{
  "qk_norm": false,
  "init_std_qkv": 0.0395,
  "init_std_down": 0.0,
  "lr_mult_down": 0.7,
  "beta1": 0.95,
  "lr_head": 0.00527,
  "warmup_steps": 200,
  "train_tokens": 106300000,
  "steps": 6489
}
Each number is 128 + 32 x the weight over its row's rms, rounded and kept within 0 to 255. Layers, rows and columns count from 0. Numbers have three digits each. The size before them is the row's rms in percent of the matrix's.

# layer 10 MLP down, 160x384, rms 0.0773, rows 0-99, columns 128-191
096:106155173137083122094091060132110073083121106109151084108120117076194139147122079144141083120120075120157122084191151140136162139070113147084145143059091180127126062108121112103138116095138114
101:115148077101100156109098139066153108112080142116153131117146137131191135121137115089184134128108112139124140170121166151135083111136077153181123129179136110051159115101179167127112140136118146
099:193133134146182152143155121094170196063111134146153178111105123144115109108154123114141089104097138063142133122117113096081158119118134108097137150074134130173175158103132151122147175133065134
101:085139095124127115165129110174175122117089148161149131119128116124166112131101120160083111101135157103088139133143077067143106126154136086145110119124191104135141130088139074127109135149172120
099:132076092128074119094173099117126118118108126070129133213113117157118129171118104149109084084123098114066090089158175182124101101081097149116156145117158162164129090117196119149153138123059169
101:128101123106150100154106141207134169098125142171155104126165116119143123099120107111170117081112119143148142140071087048112103141153095133067077139129102103090156148143185148099157151131091151
100:129147123114153140093104193155120164061154116159150122124160174143110167104123171110142119179110118183113087153139078094125138088088133137141100134122143166067150174110145156160110101097132100
098:110110122131134100101057110133148177173048153148092109145165152154118145156090095149081147176137166126113152130120093106102143098099118145143033127141157150137167147130136117166133133095118139
101:067194170071159107127110153154086150172150082080134123072125112060149064093139150120063163177136156168078106153111159136099144130130182175180159191086145116125152104118071142117130126109123128
101:116092118116157153137137135117153122155170103111163144137131142114125144078154062134128115133139138142117131102084135091146084147152160122122104154111172113097127133137101164132089155097097143
100:185202192086152145127079162163129080136124169130143131098111129114125142134126144118151156125070136193156124197097116124100107151118132068104132107109156086155186147105134145089149133157177156
102:126063103111106157116138112138141132177102159059148133168154160125092109140131125104172107104126152173156115134154108112132147119131140177140140150150087093214104160093093106133100128100099130
098:144107148092171036157150108109137106128147144141149113103160142086100180160158122143086081123188122149118120119108130153168179127085138164061119122104138065088163100116174142115183152135126131
101:116172113097124228166185086125147115150131153074121143108108092110195160138180097097168121087099183112157098086097142105171125139110083133145149158153179163138125088130119156118078145130141125
102:149114139177203114158141155082139063121102163171118082173124182144145116131149159137137109135121195129123110104097100158083151162161129133138117111143117124151080157095162108100099092187125118
099:171152126110128148156116145085082101168108167119165128149110110153163115092132146092122119183143161143185122112178136129190151133160063139131109105150164085173057128121158146111123166119126163
101:177122160140059085110124154129095152122196136186109129139141114159161148112136172084116087137135132125132099145144126118124176131107114137098087176117153144107090129105144167136176127192120106
095:175159178097094108169147133118154055173120060084064089163105088089120117134151140112115119189125123166130133119126165072079115170152130073101167115171153111147193114165167102091069149114120081
098:103108130108155070152145099126067105120116139128127158127152122098153144143101109109138144106142122129121184111094095128128171122109160138134111193121124192121133124192101138109161167050127170
099:074101145120111137079166142068173153129125186144169131095137186183138141153152113136062077136131091110129151164130112160125120127128181160164148122126143116067125137083163164111125071197105182
100:115118199172157080114152125127130210136083093168104125123114123160128145098174147111093132141096154135157144108164143127167150111206150154088144098136143134081094104134105111168152091160106071
100:142115142135100107139151088148138124136084109144135147197117104158184092137132147103099150072156104095109103077125136097193088114158127076158093156134158143157157051133066103161131118133079157
099:093160143156156112190150166092140120143074165141090072113172182153169165132108086125171167115160134140124150123171145155114143099165153097125122061191095183136169150083137116153125140129157118
098:149163115167121157088114133094124084148161127160077077126107163124098182140128154118079115090123150153123080181087184155141116122134119098125090107191168088061143117194162118114202154129170108
101:124120174115143096122140144148162191174163173128123119121094113075139177169116096104161121105162114172136116158079119142129115112163169125122108080153129132140121130116131167107178104134142124
100:129130112159180160177210164133117176147076112107112161111079143113122114096105090140126122126184175160092124108151095160115133138097129167104147096127132191157151096116114057095128162130127120
099:154106075089083160123190109106072114111175092132135105112144186113169097110084115057161146122102077126096135115145091146167108139083149132151152080160150107131134135121177116135158200191152123
098:159161104121160186112114122095170076122061134112123145146132116096103150109150115109135116097168188125170104176084126152104114130102177115130163140120112145118136150123129141145096172123193102
100:160127102110070124131147125090132132119079138079045129130052125162134141095122157145080166169142121144095143182145169089114123126120086113187095118127148152074167167127140144128134161200182117
098:109122132129121111111115110058160146145119112092110072078109138084139171121152078117151110164156108124141100122150055160137151152114103111155108162119136162138174140186096103180108177131202136
102:127163078178099126084099166176121113030117086143142152087140091138189098106099102139148191140110112137158199114072166147098150096148138143120124147102162095097097176141145114054092125112135129
099:103164078134133072108124148179072150088033156137095102127132066168109158073128120117078144152100147128132109138171109112147046121152097134130134119092114113181147087159086117122046065159087108
097:089120129096118160137123117201137156053188094115138178111142158176152138128121209175111088108128096094142134148122135165056159125152142130086119113136146104118201164162062092132150080096105098
098:117116122149159123135136152160188105160079159134154114113087181138089118146058123085081117098130201164162145091111099189129136158127143114159178128173163185151122147109158128106155091163090167
096:139119108175103118098095125103103143123102082213132118150115076044191180106123140117182123081090172086083127098103136123134118153100166155129166153164126180149146176179150145122131127121100143
102:133168106140108092151109170133167130117148168156121110103133173153130092084154134121126129126077133131185180140180101121114147114128055138056127153135101132137144121099110175104142144195138077
095:142065134083146083137108110115173162118115078132165176171126201135102108189138181135108116161125113119090141100143123131142067096130105162133109164106141154119161138125087105138135173178118112
097:155074064085108136191125139117188143220174157164140135127121129107112097107144156173142148133167141150175111134149097121101094080174163104101084173108210123099152109158112072134093085139134138
101:197201108075131154078121134179138091167147142121160110067108164055063092102134114121148128106089129158135083116161184162105134144149101163084100172151203177108098139120116106101186097122147170
101:170168147149175124117132105094074137061163144185157163127103139185103092096090085105118114119142123130157151115122128042143137159165150115121133107109098130096159116121082167111127140138151145
104:160172093149096167129192098088163081144088110109194122108168090133140080176142106089096137076171138083143124103181096139132110129132140096103140084138114088149097154124094163104152138069153120
100:089158123116116112137145120098137122092122106145092153085121118166129105133091155120115096135125174127176140146098100116144130098136139103088170135149096100154098145135155106145100141173121098
098:203118174112118114105151125136140120157109112177167119182089099122168113156158114096149115120073089115129207134117121163106168194124135163111092108154133165113128107127156118089125144069173140
096:068203216131128114113118148058165151173148133096146145110108127071116135197135118069242128115108099138140162140175121131160151159105121109191112130102129097098169063124093151128134118122106159
101:150128128100169114110137104103071114140106124065141142186027086075173122115112120112151158087161102107147179121134134203083196194132127114118175160111091113158100154158177072147227132128163111
100:117116118100050095056118127206112109098165139093102133136127118090152178098099140109138151073127100120225157152125137124104115164128089177084099134126182118155127159090119078115086119114182083
102:119147099146071117129136122159164126109163081112119158089107154078146119099156179121086134107106185072053116139150183123131103119061133102119120108074130162187162128093138171143144141161161139
099:146126117095109084093108142111113136160105115172157116104105121079070207195120115147173172139099109098164143155109151099186049212112128102118108164199146192108116158120155193139158091103134120
099:113084126052164147032107170135131116132128130183149108089133147156139130185147166099094119123140172132098133137106165091140116134142092106099126100175130120131122169146145143139066112050149152
102:096118127127140129131149150148095130118135128139116107083124108131177179155101094139113132106121070119110144171148133156155147168127099078093062114160129108156141160103188117143124118115105143
101:118147118115171127133137103121123090146131075171151170132145147131147192154099093159039125255160156107120085150140115149126107173168062100078093127126076081131136182135088111121183119117106125
104:134118121078063134154108131144145156136104128109100128146134152122156039093141108136173133127128084123111078115145140156086131089107085153134051115115169112200106088127111138127205165158066170
094:137133084117071202112127133132100110132168133103164103125144127121134164191118185080158171078129144177102092111124117130204087123073091150141063150073119160103101149144128188094147150080185090
101:173135148086069082126100141136164131096163071097132066123132102104156119144135127143141179130136119134107109044074148126152086124070162112117142157169124140096102086131161090149099158085113135
101:109093167204039137113102156091156111091150106137132129087124123139095139158127116104138125111135134132151139134132094112126165150155115156173186153148084144153142088130152147093176129177101161
103:126149126151093081105120083098128140120114176213124118173147186176120110066156146123076154128113114139159171113132141078123085151082165117107097144130089116108080088173115168120162102156174120
100:092079141078124105156120099152108100150156120140123110076139128088134127079144107173122087138140115138136149101135165157092104127175142165140221144119094145214185068067116102149131116116043095
099:120132094135111161075180140111144175139134115172150083114120140129080135081169168144113117123168170113144101113165146082132105121148157113159123153149115114097073064139102118141113049184101095
103:148164202041168093142110134130116100103130135120167136191146154155149121147157116150145156083119154115054094152116111140127091085145137133117157095200129148166168137094103145066188134167132107
102:123135080081077163185176142142096180123139154136160099103169099106102207157149069110096111079190169125127074167116106143072125112072145076140149134092133133161121113172138089052105144107096103
101:098131180045114162119168187178201180123141122169084143115106128138072103147139140110112110129125174098114125146077132066125091126176146123117149156166154147183056171185138161101167104156145118
100:123156123073128129136132145115092114137104110129107099085131074092162069152153108131066141170093076102165157134155116121112119126156101198142164100109091093119098080100186127136074153091074144
098:092175082127143147135112104102119148126144174107204128122131118150133105134153080144171109127075153140102125107181182155163101137155156065140136099141098122111153091159175131120127118127093157
101:164057132118136172157109127065152109101097091148125101119106108158156154097125175155119071121077108107159101084083115056091141117151116143103115107104090120127123137148111106177107151246118176
097:109153164130117054170187109185116164152119140144107186198147072100103128133121147115117090135083127175178082123145098059155078032133147074140150103179115122096108104108084126145121099103099137
103:119126166117108118138176130062127110091091128189108124132097169128119147122136082161147085103089142109107130070100203118133147107164126119116112163113106164146060132103092129147059106140209134
099:146133098130151140148107102117156180138221097111065124154150115119199173114099175102159105147137076152186183132105175137155114127119145110061175139124151121156138124123134143154136139192091035
101:068059112069138149134070153113138207110104153097159096067151165120161128142075109151116128168112141142174110086131136115129135070071118155159126107150125166127100131145115045111156148137119113
101:140158119117182145154118113152120093096117157104149192121107104123157147102098158115201131096155101142126142118164125136130112122108085061106158175135073104176171154103123125156124121094106110
100:174090135158102211102104165077107132141173159124112135087122126103100108113120146147124143105108103111085087127123145128099121132101176090124121122101086107157117069172122114067064134130169100
096:155181157085132146115145128133093158141131095137071119124119095146112135089123134176118130131144111179097104151075200186118138129102139124120126105129031163127067072140070134118115088155115167
100:123157144104159117186158113175128129132148158065142126130116131159117118091094128111144168112162166124086158086153122093126193094191149108163155129156139188104120159148089128141114138113092132
103:140142175120118092139148160163228118080125119137118104066078157130108129117120123184104154115181066135164084026137128137154106097126091180156155077092140127093192148158109082112128129145129098
101:128089138121156124136191126194117068161110147067149136101087102106159116087132138131122130174142181155132146153173146150132117106147135108115079078103123111209125125109110139118164125083170096
101:168114149123139092134099111084130096080202120094138130123104182162105194109135176144144108145135117088112179156139160106168149129098200130167105098080181125128124098089088172146224141128084147
101:120136082079108155166129077143056101154123097124150087144162129086099152134146080148154104128134175153139175137124153182127108115158113122145110150153102144126118181122173155082072149151113151
097:158012148079176158122150142149165135112107135178060126176077129112170167158137175180135104120134117140109046129130146137141138104150107131073106064106102169117160144131073147143156220179128099
103:068184150116161132109207107118114154073135180125160114142186169174158139120108119125132116114182103097143128137124168170115116027086145094145134092180101079052140124153109149161053178096168123
098:106103053106217119135161169138127135147082121127149121139120096116139118089166122103086133108081147156158092170134149173138091072179170160066109183120117134102081142107134156163184092175116138
100:147114117144150143142097161108102127107094152168112136091106153188122094141115148127134182115073138117115124146106158126105153109144127120135079123065127132143134149093148131146159075141114202
102:163167157135065114156083150190116159138117166110151179161104093101152127134173144109132151134099117159139162070134149088081117133123064125146158138112150098108078121115156127147109155070115114
099:083104088133168165139114150066118144087120171123113139135111099155119149104135174160151158151140159161107158156101175093134096124105145102129139130100101151138117133118115119069049163134139144
097:112206160133112074147130114123125194106124154189085175120121134119103162127119109102102124144116144130119107072133158147138182145150183146168151158160166107115143141109150142138104140122164130
100:121170123150139147137065094102166108124126115133138115074122075162096099182131162096137117131159148124186132123174120117139088160172130161119135148119091171164090155143118086182080136118119116
099:129096130156112179143100070117048138119130090139121170091097157133133121129075161073120107146169122131165153126185093124077152118107162108097132117112167165139129128134170158123102156115129114
101:182112160081134106116142091128105150164135123134162125108102132175154143105145144068118161129145185170091101193112155135133116111152112113032155117084138148109090106131115148167146100104136126
102:160144218150066173131122153150111091068109084145132107126148151157158079140120129146147156131112107120104098123166141154122123133196137101168119052200132139109109180172118120107111135097156161
104:151132105126225129113102116121111185124172129099117060142158086147154069149153095108108154159074179079094107093084127122180156164165159139060086109066122060144105071143115115139115148086099170
096:106174114112140169160128133130111091159118162143146113119158166128065120161143147111075121221084142155128170044111090142128156075131066128103113127127152095097136129143084117126131127125095093
103:179079137134160118219138103092139150111168133134094151156145140164093151114152064143172111119117110116160059065142179124091093151133135109086125141172152126122144111178067195094137097090119137
096:104140094147108064149078151116113137190074124072114096146064166079114079100102146141119129165124133088158136041133101111126138144125104067120114189119122155098134093165111109102154068152138147
101:086135131192093089096087108144171134169064185138087132110169101135104170116097124144155108165112107170158167098176108148156102126115115138112213157166117159099144131073089166144099170094140086
099:147081146152081113167179163190101122121113117129168153155147138176124132116164144132078133177123148112122091168182137115126132097141119090126054111133090124118091154120173113123085145114183091
101:087123110092169172103131140089105187097135142105164096217175099165114139120120150146174128126195163183155136098125152123114097083128153133126153136139113135194119101110134175112122108137102070
100:116135143093152131071159113128153124189059132088145150102093133036113105100127149111133148124142133124108148104118166104137147093094192145098138127121140184206143134101140067116096108127128177
102:145143141129069149144068147152120123152112084177092087095117164157164124122152066144124147109067162136134123113105143049106158082099083157185154108127110103153110110128133166123127113077145132
102:142141145153121121131137201080125104124094111141149145142127127111107153149121136184097118185127146092098076145094127149135189142180152141176140154112097110103151152133154108145123104156138172
100:105129137157056154174099104134081139154144140113089147105097151133127148166117098149149124103142182152135133130086094163143159105038135161125110130134135130085156154131084063148201180153182150
100:117122157171147096166094128098124091143084119110123181097127124129162129122114106161115125112151183156131214140128143098108178094149104089156094151135114148079121105123113095161126153104119137
100:191164129134186117124132110140150126115047072152108097117158121118180111094048176145174174151085180124149148169102177130124153128145123125095117106153134088166167102084106150167161144082041126